From a checkpoint of a small transformer trained on Wikipedia.
Size: 12 layers, width 256, MLP 1024 tanh GELU, vocabulary 8192, 12.9M parameters.
Training: 199M tokens, 6080 steps.
Each number is 128 + 32 x the weight over its row's rms, rounded and kept within 0 to 255. Layers, rows and columns count from 0. Numbers have three digits each. The size before them is the row's rms in percent of the matrix's.

# down: layer 6 MLP down (transposed), 1024x256, rms 0.0901, rows 45-69, columns 128-255
# up: layer 6 MLP up, 1024x256, rms 0.0873, rows 46-69, columns 128-255
down45 114:129114105141102137121134104176158116155149119124123122179182089123138109115162121076159118131130162087124129162099132198113104143138162094084127090183065124087134203142127069098106129110161074182147166120109181101140112178059185143125126118202106049106112147094162065143159149155093151139133165136133123025116121153163101093157113114144149174102142122163121133127098177082179114111124
up46 102:155104173113095104168093082171136139130106134123105143126169142038144107077138126103127133183154113115151225137135183201153123128109140079100121101141102089145152188112088148156119125153127155114177121110073136084116097129180143135150158082107189124095111097079136153147140125086108191101176147120148106080115107089058169132157101139168152067144124121121151145079135156158092198129107
down46 098:188129146154118151102110182140141124117124189139163118148051172109104107078145132127119146134067108135152123128122148133109137069128114137117133095200138159106163127076099151150078097147063115187136159120150114109159134161117146078163087136107101141164153146102114139123094146134101121123165157145132103117127100134147146088149118133128180064158160149113102126175080162137165148180140
up47 104:139086155111121144097082151159101101148049113071071170138203138151141131128128139119156151119114150134122079119197151121132089117194118150171136138170096122151154142093118115157098129135109112132118166085145111155130115198098111157149176143137172140092167180168137147126069164117141104102176144109128101119136153110148130138130178133011156122154132162142117096105118121108156132158114
down47 106:121087047079108129084160140101144098144118142084116083095089122109184095121060123136116124164130166135121109119140165146085171076100125079172141120130101082139106185089123167170157119108136090118133081101107116048137161156153094145155085160112169112156148148177120136144099097066177141130096149094183113083196131108153160089155151105122140145079095115126111119099166088111072135151129
up48 105:083052142099123160060151143152130114209096140164089144158094155101148062181082134129118147088184150130131162165123118131048107117082137187114097174081078129126113151155125091128165148082147145101116088124058123152111133138110160089110166124104135137129190119105126077152073123071178120095135127136091156173126137137147150132111095129146117142143137178123167132156089121143119092187132
down48 100:162094149143094107121085079145099139115076118147150104098101099115190136096093147111123114167115094154073142150138116126088110142153100154144176118178108162081178167096109114046107132141101133081156102164162118168170153097051136086105077094095148118118105154101151112137130105134159119094125114169135137084106175135121136080084110128123142111123123151173121110204110142169165155101136
up49 096:131183141117095129161099134107106144153118093140140150134125156134128110125129152136119060155148118123142082106164149136150088114148101141144068128113084084121090184136082099135151069150124171150120058139102113119141106151099084117171195139066139132132071077136132155141030098115186176162164085151124121146143140114077104125130131096087145214079115080162071171121136078120093125128215
down49 097:153127088151140080150125212123205135186168160088107159153081124112150106137146077163125115137165139122096104109082086180102117138144130111157127138118162129169151076146103119110129162180173115142149112109140133132118163139113140129091133118137086103112136127145150175133111174070092099094141091133114102086171129150209133133143154060110176114118154149112121103132152173151127114181163
up50 105:146100076151121163091205105151148116168129146157149065108183120124125120133103138155128095158108139148185126088065118064140174119145116099140161072116127169087145135186114106134032081138175099095129070068115094122137106158123115100094156113137100143111121114126099115136059134139142142084167170172096103131133215074113136131090118170120155098047168140142160135123101116108125136103161
down50 108:138073132111102162101125135146098136126147135080089193071095098144121188117099141113185156087155096112126174167120159108076142116125108054141142099136091149123130172147110147147112130102136159104075098120144103119102145125125126090106103076077194101117124153153087157089120116144091165128091117116142140113099147094186169172122142050109169124129122087050146133150148129094143128104113
up51 091:116109129110095134103153123184085132154115188139153119075139145159112181101139150150128108077134125104160161097110143120183107121129113110106134023122107140120161116082139154097127168188062100099110165097097098116104099121139085159123075131134149106093152096114133117135099122115106102148101048158106123136148182145098152140155134139099111137179151124144100179173107184072055107161196
down51 089:122078095108170158130181139116121056122117140128136122125142123128060117203209130100145173094136137116157128084161093082061143083104086126154131119122158160122135199127167134162137193147111133143063194137163100169170153083117147136149136198151140076119102146159154101130111162116105144135094171174126107101135094159195165146171166165161073137140176097135123089154096100205083170127121
up52 088:136122120138057093112116066113084176108141109113123092119167140140076182131127161134122150168167101139103117135120102106097151143173115140099168160183202081159076125127147111190114107137138145141121161156135111112175169168114093136109098103161137171149169125087131130162107100052121044115148115173097107093101158113126143159105147088126119081129188129133114153123115093117116107094117
down52 086:102144101160084168127147109127132160132115183091146153157125105106101152158224130190124086135157136065172088167150176152097138160145107151083116104118072094143113153214120112100134100085117158122152114159133135161117138134150147168102081209115059119099118135144189125111096128138142149113165094172134140118112162162132102150102101105184092209141122177145071127137091124113144152160131
up53 108:123126118101139155098141085095093163058131151107108122152150149103120101113149153112083153090165109099136112129095094122139152063098102107115128116143112133139104192078199072095093097190083117114098125175061122127177114110164075077128138132072131132155141174093196141124141159102113096126141110099182106200151093155105101155114071086106090126081177106113081148114091167107089062179139
down53 104:144142120156122175127070128140112108121142123141164169164130103117107180157143132122105145168087112109167059102125150087126097156074150151088154092120140132121165095101164077144091191190113119148104149066146154144141179118123117145116139125096104207164168179094151127113161164141148109115116138139123161170109130122110160134165116140097096121131091150151140117178113113131097121147139
up54 110:125137181113147123152128149138149118165119109160122153186124118124157108133160192125118133109133093165133179088111062170144078103115086156138151144092169169138157170167182100210158204138165138130132133133145110155179126133154144129152139130126133131107143091158046114147157092089093111169150131073164134151108111089143144155132101134146075141173168101155170086080184174119140077077183
down54 104:082126137128148115155131117141132152114142206105105101105121107107178206122137158151171103108121102074100149204155134081134126169183167095114075078148137088147170103062102189081131139172162154161153143142094131192115150115118140147219128128090178115132145156147150147115122155128159150168100071133153168134153105179127127104141141122074115161095112095166131120155116105095087142131129
up55 114:165094107109080145174132163139148140148095103133102127098127129145090157202123136121122152112146127155145078118135130087097114166125132112126036140139076139177173103124123077145161133118141157115065124116154078101137159150114078075110098061104082147107148116121092120187132086113090092117165105104115179119052127094099122104100139144079109112128091060133146142131164070151028137116098
down55 114:143126069098129078128176162120156162139192117174120123120115099146091156138134174145053155180144177130153101205108160105116128166180163134173116178123070156157093167085090105111068127149104129085116133147161123107137121189129197119111188135080095136164148124177109120155168096088140097165151126132062136105150136133115151135099158119152099028101126071162152125155152094086103075141127
up56 105:118107120133151162130120056135093164107155153096158160111145151138137134066096136162137115118127127160130108126088155174153125177164172135162131080126099165158143175144135110107066077163142132091172127106082076158106087168133137120116145158118130135143125112116174142139114076103106075057173132169143175153165151096146151197163091121155148137089150193159123185158165140141125149158156
down56 106:129137101073122096157193194111098094116136102114175131106181139105119161104108173082170141160119160180148095106106116082080158126099096095139162091109144089141132139036174139133166112097145174121128187134081087104094124134082112188161114165099112135127172133148140120192066115102163166116088147129109187080206096139127113136108170126112105122120144108128152126201160072157123080145142
up57 121:069169114112099157185145116169146093127145099166140145182095101186120109146071097149145139097116148139127114120082084176178103130122105129132100139109141106120095145162130124114123151108157130147110148087062111116127127078195080127129146073073184127128118090196116113134138100118084101136099078102156098135162172168108132114094128116129140095193132167108172111129152179106153090100113
down57 119:134234126134135181126152106117136115138148145172064135100134132101149125079099105130106154144129079155179083147117157129096108109130135059091110082093131149132094114097180150131133151101178126129131167146149112142125125137157142085115184163182141106154137083122137149119139148173122139151150197106120146103105078123141119069158085166137087153163106141098100108127059127137101109124154
up58 096:144158164160124145093141131171084116093121177114112191118203052125093128128157137111150203131168158138138150187091154148138107205161093152138131121042105107162118139157173137129128163160150094151187058106150156186131095118136124146186078112101175141107124128133200142128132111143142111115138089146105057133110191147134128120132110154169091185106102145146096217170113100145030145129162
down58 091:134163139225147140017120169140124121120085141131112069109115163114171118163115147148154108162167131146120177110157157070154135127105188158107130186122112103124085165148178126131110057136157110101144137114120158178127123189084164137083100110135149081126208173075165128132098138100078124139095126107095146115152195141061076131130169176048136120124141106150121143112126109174109164087100
up59 104:097147128112126134113081110091158185123173107110124121153183110143131057094093087116057202123141140182140088146109112145148180139123073087130090133154123131122155100089170070173099098153233177143155075127113131050132147182127142104112170087064144150132087066112122072191096124118081121149130134122134176172132122167138151138145096086144137110113104140136110162117072154121110138098091
down59 098:092116125145164183112074116119123158093107113113100102099131116169180157125105188146125148146135120118134097151110122103091107143103187108154145099151174156125127095075127121127100120140104103159112138138095089138116144138069138083176118163107122098139086159098130169095151164087180093093172090134147173041103120132081117163160165139106117123082135164147136145164108157153167198150112
up60 087:064169147065134116105148091153140138169115110146095147136131134151118150124054117147119163108170171151108148145144132088124076103125130162103162089140090219166136084188162185128111156057135184072139086164093174136123149125147138093182134104123149141070138144058106173163102125105111144132127114118102132115166154115084072134193177143131140090104119130132144121144184109088107120080146
down60 088:218151139146098143131138153110125144097147157125167134196124098123128085120117165088090059107140147134114116164113132100097128130159164088126114204119158123061129165075118116096113133146086045081120145091175108146088097148110171114124117162166118079137164133167168102157106127173126161098099109177174120181179129162200100145126123181160044122115153128165126136121115133159146132139158
up61 114:099160152213146126154165140126165142096149129168089137139164153071116125149104123105097126121143098111181091120148086093137186114191084141111160108080124154130128066137155097098162131097098159097124103137199172063154145126138098161151117100143117125140087056122163145119178114111153131101110081166142137140170156172145197098099086102147122086143126119104177160094148130152155177146161
down61 113:173225119125150146107097151135084122146148126114087129165088145147128142160134135095112135101142103205174107083114124159141107116170049167117120111109073130100062156161154181069101100148166061092069157137106188151123136139098127085134147183155143133131098107158090158112129139234084169079147138127089046129112144132080117174122131158134123124147140135117115122167144127108088136148175
up62 090:150096077105112184205130115170114067144123066144064150083100164134092090083134094117133150113092141125153113183114140106135070180145144143073057134164080122098193081095213098130091100098153159123091109121113164042132185112129131120120129143063088163081092107134140181114078136142164148160155142069101096115087121124105146144131110138139138130133087110117159112128137156092141113129088
down62 092:112170103148119131102134112139153202141083124133091124055141087129152132140109130125123137134158181153093100148107144111089098148169107122115143086135171108106151135156156135142168105094077100181092184113202151158182153143124141155105136127176128171155150237105113118121113140189121089154132040188141124082098121124157127113138083112141150085121114157137126115138123113138162159138083
up63 116:109146137139148095123125125175156102145138166104152136175197182121154139171077105193149110092112100122064087150095098150159115156147104125114111139135178097175168089131121114115131075111152128128142156085133064130099125074119146118158116130120147142138094172216166141171117155153102103145089059135106100156106140066087114190181071163121079084132120127094127134156058111149148219131078
down63 110:164138159202089080132132091176171128118203187129119161135092177160090070066078112160119132128126149076139095146067139163152161121129100147113085115119096122144125144104115202117115146141203102123081143137182142100208149140127128099114137160119112156126130127127117164178114146126143077168173131171126067060148147107171123165102091089186139139107119156155112085114065123078172124138098
up64 118:187128172139188101134119196150156103092123077128199119129131138167117133158169080139178137057127128149124124156132119117130061179114151113166132140134127127171149120132149148072072150076120168104102098138135139129139100134215101115121078126140109140162192104117139100165146086161081112128091154117142092127106150099139112031118180158120123149175125114088071143133169127124111114182157
down64 116:144095141094126152118123157138153114226111136126140110112131094104179032146115115142214151122127115133141101089073106152121168094153149188137168201104138137125104139117101131051133159091157090112173096137149119139103142129156086133152076114112092113100105148132125117149181107173110093130136123166162153123097117135171083107086124130071158130173128093173110095114096101100076128115140
up65 085:119124108109141088086150141147143114150121144143130095144161130091100128179133137106146121113179094092053225110106104156176073155089092125078148131115142104079123108156120137118131085156081113145100120087178091110072121086134120158124130109095109136120162104069128168133148208165141147132158090107184111154124147090202145120101142103112098193130134168151096117132094122126088112069094
down65 087:147134146162150163123101159113123184088135149125160101148121131137149152132126115123068153137129148135131057131128138087157121121095101108111094163082147212124043115103129167138140144082075154073109181159090098135054130078107149126081122138142169109102162125171145114166117114097118127123149146114114155156127148068114123106181129135104060096179094094095137161097145085099182098155169
up66 094:134079155189067151099117159093138143076067128137105117111180100168058110108167152085117115145139144150109079121114163125114110075168188111096137122070076070141156105152109117148173113110118153120124109086158108155126106143128082130103067180108084080112145155120116118086070140113070085122165157141096196092123110133101138132157157107144124112142147085083138103143094154077114206167129
down66 097:132084145121155128185113155072081090135119149117155125161131149175158090103120169149091117109066163153189133177140149163116098142112149129094076143127142136158116158151133116196121152117143115154103082146108216136177174133061129178106174165120120109161157123108124100108144121086104186102109122108176057146094085177194150123207144135121152179126137163119130128129143143165153145105158
up67 108:151130118118054124118147064176144180141109096077102108143140121087154084129154106183158114140152110139083129082115107138124153104146109097126108090094119103125180100120135088144149173134128170122104096200164148112148138081162125069148144112088100096205108059082129128157128108147124139086193142154140153137136139166129148136114122127097128151121119094100147120057168103149104145072041
down67 100:127080179095097173120108133194133121101091139129149158163160123162106100172154145121106157117107133131075120057121077080131126198115122160157166150149147079111070194099058127078115160090109103141195164157184141132108113128174133149095109092113142141072134132132110118115150095098111141111152130149122051091092115153152163131107107164122157173130103135151154109133135127152077181127136
up68 109:165143172114078097156114173097131076127092113131140188111126190086108120173136080189117143187163118171144176121107072133116158157105077139136166187109135160116173101132117140132169057098122133131160129096208135134092142117083118158139170144110146157110158177126171116111142098129137104166129117188151141145119146178097189189092160150140123152089129158072142094149138154102151159144094
down68 113:085114162136102077209113103099127123134188144102122143119110136163107094183103164097118149101121134159143113097123111124175130110162123090206196121145119150195144156138092151132172076041137146117110180061189186122094139117158158167185142101162170127159136166135159120118109119138103146141185112159146127156119137158135199120142182119131152106104103124169114119111111143105075137109113
up69 105:161179066136106136125142159167126120141093097123125140137179123107087109155122155119058157165150145152193187119129174144181132158110169168107149091106051139123200173144148155131156143094118113139118120102090171089127150148075179142113097156125163116136120162150088048151144078149156099103140084145093077148082158133140150102156088175133135100158188179107127133119120161171116139178187
down69 101:151091167165061105211105167136130087134156194114099167139153151076128100155093146147123172183120122139185140124142111137147133145127132155137190150133169187151138177171168105101077187149092150130047155120195141120140128121095168141170103100112109133082101072156117146128098101125152166108087162116206078184039104126149122132190070127185177147172113139091124169094146114113063163159063